Each number is 128 + 24 x the weight over the matrix's rms, rounded and kept within 0 to 255. Layers, rows and columns count from 0. Numbers have three digits each.

# layer 4 MLP up, 1792x448, rms 0.0852, rows 1207-1256, columns 320-383
146102113166128106152132074099135142133091093126154178121127127147152134095142137133159088121149145135142123112156158101141182117141088138155149103136120113060109167128112144098163116132187128
168109110127139140171150120088130104128087065113122151115137147110127126111161139117118103095177125146168141120122120108138137150096124128165138117115115148136149140150129128117116114166128141
141096102148129149120112103121134093148101095129125112092111134089091087127128130103088131127133135156146106109134142099126110137128131136109137163121111134102136096136101102097103139093127114
133170139145111103124131094141101103140174113159124152136122129107156140133128079103134161123116148142147149132079091136131134162089087084117150147101082129070117152169143100117101134096109146
130107118154149142143134106100118135117105107115115128109111159097134117105139087175154114127157151123141179127118123120151122125112094117120163135111101147124175095151121113131131145148125169
149175120147141114099131150081134105123116123094120165152109096173168112080091114162106111112119102121137149144141079092133145101135100118093143160124144153120116093084107165110132169126127129
132134168164133118130105144126132092130120139091115127175146105134129138136157123094098142143154151170116138106159109118128156140154127100140092104095107143111101116149140101181131183134110178
095154113141127151111150138155156114129144158119095134139195140118106094166127121149118159121113146096132114128107158089133101130156139098176152119118104112129130150120109159098141138137127158
126147128090136169103103109123133124143112152170091116124151110124141103120099113135111111123160129148116114132117131129126144086093111121105104163139101120091154119129169122141130089118160083
121160129104104131148139124122112103112105118125127105125127140141119128118129126138096104082131124163116102121155077097151126094130116105147123158128138135138088105117130155126149074143145156
119133110140145145124097149118101141118104135104129121143136093088084172094113106161108105130112085141138140104110113136140166139099091114125084137130163141149118123150133131153132113134147119
148158166125128151146120103122124160103157113115114130153115125130140117177141091156122138141143109131123130156101179144118146141153124127114165140129138111092143127131096129145124143099130124
158140095127122151158090154160077126125127125130133135132165136145117101128130124106124113101115152094151157089136123128129147158117129105153126123140114136147107158113109130109134119181135112
099136107153150151137151144108137143125133082085104121121130174123119153084131130103117115157132126121176137118116094099134101097130116113139140113167078137139132113140132098128154142111128099
138121118112177106099119154102133131123106126123123114127095103096128144159126152079117130136143161119115156110100143144119118142134138135106137137158113137174119177137105128103170186129076116
151153145108156155156121135168074092151121121147123151124105098157120100137133142065100158117122135136122163131106172138137152159134118137129106125095112151133118139183149106136159156106099123
111113153130136129137154116131099123110127067133172185095113131124155139104091119166096121119138118121095143137140107168155152114155116113121098113130109101130140165098146172158169157179106168
147170123128140131157131126106116137126119119116121135084136164133160151111120149156156154167132116160140182133138113133111187141101111107165125125134095103141139108141120136112143130129159161
126102118100079106116146124162071094123141114127117126162111168088125121145138142142132147061127131123145157176096163163150137121107113121149172130173115156135133173163147116161103140119164146
118159165108159109164109146122127124094121109148123107120133121157107104124167155173069149093128123124102131143103132097149138092117070102145141137119176079149155150141118141172144091121114111
182101155157110167128116144119096116122157111092063140079192167148064119121134122117160082130088182061079131195212097096092088070076064218181186119228057076093077153114115074182133118179099208
112150114099104079103133099123067112168105091137100139133112109122126154136126100076081129121082090115092105136104134132137130124151154163116101150105125081122100116168124164158141122140115129
143102134153113126096116114122134116114092158151104105147163116108083135114083140133106115108175132117114091124096136128136100130092126110162152167088119135156147069137102125167118078081165104
172099144116096116080100106127080169128139147127109135120165172119122104095123150104127131122117115170118110115093145102131094148124106097139092139133112149150124164132097137135153171102159148
146158115134146094152144102100123137123127100112139122102137124069119169119105146175138153094131152171116129124129139159132141120141106116147078109130088110085141077134156163124154137146099130
129102165124140128134166113133103170135145145114124118137132130118102123164143149152065118124115153116084130137100162147128133138143156166149109124130174114149117150145113149080151153146139128
120174116108129109120125124108143121150161140106107100115124145136117193112159115105174147161117148139123136133124147157147147137116118154121126131137137140110127108146101163117119120177150118
100116142090142150120189171148106130133139164160164156135136122130138118171131136156122137151122126118121091118128110135123140107126103124116122124082138085135138168113115105099106156099132103
140107126133156148176117091146084134113097123096147104135145122090120067125117178127101168112118122128168184107129129108109107109138091113069130102099154112128143140114101145130123153090117143
162104109101119088094151112138139137133143134136124140128108151122151140141105117145130143126109105133128131132111103123082114126133080121122078119161099145152125173136103115098118096133143141
159119104107169143161146125138121144125131116126105141134182156098102148098087143173130124137112151106125130125082124078142107140141093125158138102104108123112130133132134134132097099150084101
142130121146135146122122127136139135146177166119112154132133114140087128152151091119125103157142118102118123173114151171166097120159118149100158133137123147084120140124190148179047112110130172
153105142138157116132127130106138137127150153153147119116108114117127128082091103115147123115142117115138118107117145162153134105165123121164114143170143107152137101133139133120134133123100167
141127088137106136089110132131100105101142153133142080134095113101110142095156119156120157129143151141178158117160158148143137115071097167135155135087134107141101175148083121076128144131124083
128135084147117150139114143144163153158118150183142133125135147118145120124162121109125107125188111133103117148098142140142140121120130110101106103153131116106165110098160126127104162154136141
133131132119125183117115079106131115131115130111142112152099141124154143144126121110140161116146123118132122131153102156114115093139130098101121152157136104119102131166092106113120067083194132
124122148120182118123149151112172122130143175120110120083151127098118110143121137114159147111110137134114138080089113143137124110135186127126112098133163102145081163088142169092107141119155104
129167144162143133154087168143124146136099152059124151163128130107127134146130114147137133101137141177134113106123100136126163172106083136116137089108120094128153102127151119149169136168123139
124123163117102136125179095120138187176115159152131109116136132152130134142147149156120146115158135090167138146082134143151121104129113107116103093107157102107117158125117124159156143080108113
126106123112095124113135113173132114145139146091153145160119120097117156130136133109094092102138119131120134092141143116135116146082100183129147134107136129199139153150145102103113092146153135
120153116106087175140086181135141094104105163111152091118166168082134127150112099138117131141106124148131149129159140164166095132166090113165092140155137123105148150113095136133112125137105079
122168165137158133133132133112120091089096120158120143144128107183109091140082146120075076100089115120128130140122084109150098135163107117142158143133101165171114181181110130126097086116156154
141118143115162102109152106142131106085100136109140150145134120092160113136125130144164146137107137135112128153099137152118155134119125153161130124111158112185113115082104144107098133177150128
170116131163090135156087154149127168119097144136144109170158127141140109096155116148114155116128135082101126123116118093092129119095139147132090127102115161122133143145150132097146145135100151
151130114074157092137142122157141169115078121127136137091129106115141150099077121152147116121135136157119119132141140101106126097102123172136136109145108102139113102142113095161123163119126115
160145162113138139134135080149099109119115173122139099124148098106170144132155121126115084110138128154122126147137137138100123115120145125113096140122114127115129100154125125136128165147082129
177132146107125135144123148122088116117160164128100105147151152103138135130146153154133122094131132110149154144123089112094083165154146128131131119097142134178131113135093158116167079121157117
130120118080126119168074086112104092109147111145107109158139109103133122130157100146132168116129111109102156137084120123083141138115124135188107110160074105125182132114101188137120117152152127
155129122102147148143090108151118159146166138122093120146074100119173181089136103105135151126122098112086159105139118149199129134151123143153142130121148105158108105146119126182134085100119169
148114147098130103103129114099129124134104180131090121134147113143116090124112137138155153114130094157133115109119149089105153132124101122148142130140119117136111118141141140082119149134116087
# layer 4 MLP down (transposed), 1792x448, rms 0.0832, rows 1207-1256, columns 320-383
131165137135135163123161103122186103134128128126078141136148122086112140098128125137083160142146098122111117115077129109108112118130112152093114115131120126143128065131134106129141141119107123
113138149103082136133151078113126154133095128163095162137135128139117140111111083091108156141120118166102090150150181136126123114142119142102121145172195162162116087132104178110175131121115111
121135111120114120115118149135147096113163148097118178122140107135121146127142108127115148082078128095154140111110134137146160079107150104126141089118121090132131130172150133144194150157117085
127171156159085113163150136160179163128160049151145108160159123128122093128096098139147119145150119128123134125143143175134143141120140103082133162134148130144149091093105096152148159151110095
155113157110148169116110127138098103158134150103134114165110135135146136112110107138128180131109173151143119141126132134151128099117088134096134150136169122093138130169088118139135067100097110
142101111134105119130076137162133162086136126072085148089145154118141099160134189150116110143146122109113127134101113144161114157099160108137144167148116147095094141149102106087134129112129127
086136111122129141169138171110119150101156125087123137164104122128129084103068112107160079123097135139153153139114093158134111149099115154183131117063109111112155112088140148080120127179148122
105098113098119102118103143128132122148134116144138135180156135114108123118169099121133124142094108146095099114127130143150173117155085109125163143168110155118165146150161139114190115154171164
104143104139119130149155112142178121125152134100122129134121148134162116100117143170148111112148120096118177052137136136133137171132126119091144143118082141111115145185073156093131103151170122
106140140152156138121129104128134140134167134112154099152076150148109135093128112109147127136098131068106085114104114144114128150147105122117166139131153129178125110135064144082136122178159100
122142137102180150094128093081135119160159138125142119109124135157166122116138141119136120108138106115088120089087125151144117123138111134096134122112132120083112121119155107125132136142149135
119123120076141096099118190113119148107136112138101093125147130164085186092144162130123123124125077099144159115098175142112114189106141133120150153097168177108110141129130140097145169122150155
140138155163116150142129151062125150086151086129153117153124141163138106085163113138138134135144154138081118115117112125116107098147188111146109103101140127130155097138117134131121123164136095
108179143124126101137138124127158138114120150153138143117129117134161123115111127155136107138137070114147140092133128126125113153096143134077152149162146164119148092101136166165148111123116097
133128091184140092115142101103126104117131150149125123146139161116107124117116152115127106119127138106159108112190095130133128132107127107116185155134133123128185132124104077133142141163143138
138136123122135167123154106095140089100146091164111110154073164124171139122098132113096161107126096114148134121159100178158124135125154103116113110127118162108146159133123120122101135128118130
158118121196152108107107103125139160073132123142098146086161133178147149128160132149149142162099160086118128126117128126100098134092139105097159144118211110075131133129112112153127134166125145
100150133138142107143110139100175119112147141127158135119107139173137120126129184184106080154155116114161155161130077153170167168099089131167159135108128121125138199118146108124105126150130115
130105100108170115126158116122115138123130125128129131117109099171134139127156138107173145125128109148136142137138115121115120139149136142112114125118160096128128085129118124135137100140137131
133136158157118137090080160172148134147154128138119095176129133163138107159140111129094138123141091135148151158144120136161115118120127152127131138161077121094154120088124095099103109122132086
133127131150134133151187078121146122120151099136092103143175150182117121179139097169070145130155110145109084080094086155107119099138144186166204132111155131109110100171107177168157111185069079
133137079133121146067092118082167171171135147151074089135096092131108090084079128114133087129111122124142090147105109146121108128136116142154120159089026108154119143124112098114155152155175146
147121145119133137142139147120127114113146150100104101125073106127112145135107107113153140138129147100154132105096103101128084124138124107126097128180135126138104112125108142131148137127201133
179133112176156169145126132103119090129140126123148138113134124138120174113137115131137151140127125128127083175137123130120127126117099174134114122161113157129144141155130149121135127109132122
098140111132156120153133133096157105126132140085087070147128100138130145143143061163130143131109057089169131135107099142135199179126114149138157122149124127064132106102096099132090160151129203
126098140100090118096095103171169138100109121152172174128134122133133158145122180146166110084100107187108116170123128077144102146114154094127111089096076126153148160132132130140101074163134098
142121163122107136146109158150133125123140148179144149085127130164124147155076165147126134154117081135134131180086101117114134112101089140111129072127146134136101106096132122104108131171120144
171132153111133128134161113138069075138127095105122149142149150133121134120187088137141097132117160126117125142129138120105125110109116136138147132090110124106123141142104116100133121107099121
123153105117140125138158134128148159146158125120151134123168149108145170083126172098110130156160130114137117143120135112184101095112194132113112146093097121097105144141084128168117173097095094
121128118117130155071104145169140157111121166100111154099120105072120129148189122146127099087155129163147108122133079075154109149149137096154157152100122159162110126145144119150144133154135131
148142124136115129157128127101133051091098160077149115154133114163117118123107097123141136134136138123142124117101149117161155156124135128121143125108081136134166159154090105108140077149127132
184114152138121110126166125102116137173139127149148108153112149135176126072090157149144138118122083140141141059149064098100155107106121142159120126138150110159116123077117110115129090124106120
130096118129152149134126129151123095131131097134113119169116070115132124157118152160151129158103142141128126122140110141139139146133116149162165119095134128136145148129150138154105135157130086
118164131104145156147147138165099124147102112121119181121123156110155121168102118096134109124093117116133137159096112094141102127109113096130145136146113146107155087137164148157139154127100174
116126158107149125116109070138143184137139096113117119063169144139150155074139151159156146106103166119133112109122088140140108109100095102176127140084158155094077151134112115136124118158133149
116104093114146115126121146106122137107176134082127133122149135129135136095135140112164110120114128110097159114112129137110149145121117115143100121131087115108110130129146142126124154140110130
103155122131121113146156155111098145085129146129106168136136131167112096128078088138124095127129114129150094153142146133175134104123114138082119148123123118150127163136133113144143108097152107
141159121151121133163119148103176134123106136115149152130123141142115150155108164097102115122132133177094127129119127132153101104122120148109125125133162106147111119170076111109128149117161121
126127140112109165138118104146140144127099127128147095122081128148131075117106104138153108173123129109168121130109116128150107139150112138144176151134134137167113105128096108162102130160153146
104158094133079154156160112114149112112149122133134137131097150144085142120077127128142118103125117161129135122125122140097135147102184159144155126155158109143106133121128162146100139149137129
138170125179113136137149153125143129116168110138124104124071119109119107129111151111113136126100107151159126108142118149160135121140145119161119122161105133151134119115130146091113144120134138
114111126121129131142134136123063115103098097131145133152098122167129137099136116135106158143133124105120090145123133171147127107131122116145122170179120114128116131120142153108110106160122130
161129117143113151162072097131120161143123123111137089080140116136127140119117125086132108121113132166111109135110192112135114120139114130171132127136120110103158127098150117151141163085150111
165109109116128161134137110159123086155124105128159131105094133118147127108147135148135191109191132125136166131098147116100115112113116090094145141141130136122165124113143142124157146093161096
120094104145096110134172158156150117108116132099130082108145145111130125127179129085132146145104126196131108135127057124114104133127147088101085101097146176154094172107130163080150095133089105
111125123151135075145163155166149135160119161105164149138092107135122117100146077110137105129168121130113082097098125168087101124119124134095176129134173153126138134117119143144128114138133111
160185175125134099120143126138122162130124092096178141158189151144151115090126154104125095126092138131143124133116144128133134146141103109126119127112121141120119091140148124167126150140094097
152175097140132127114171096131105204122181102131145107112119146124115168094127123106128140132134102153147119130124112140113129120125166126134190141125115120163121153117126147076167130108142122
135117151131077125122143153155141122116106171140113137072144109110063093133125116123148121119159149156124126158168097105138067131138130110097083141081127123115106157111131111096149179058090126
102171121138119141177160120149139160161115111116150134121120070160117101166144148107112120105125109134187123118167146111100140171143118106126148137126097140131112109150101096087089172126139149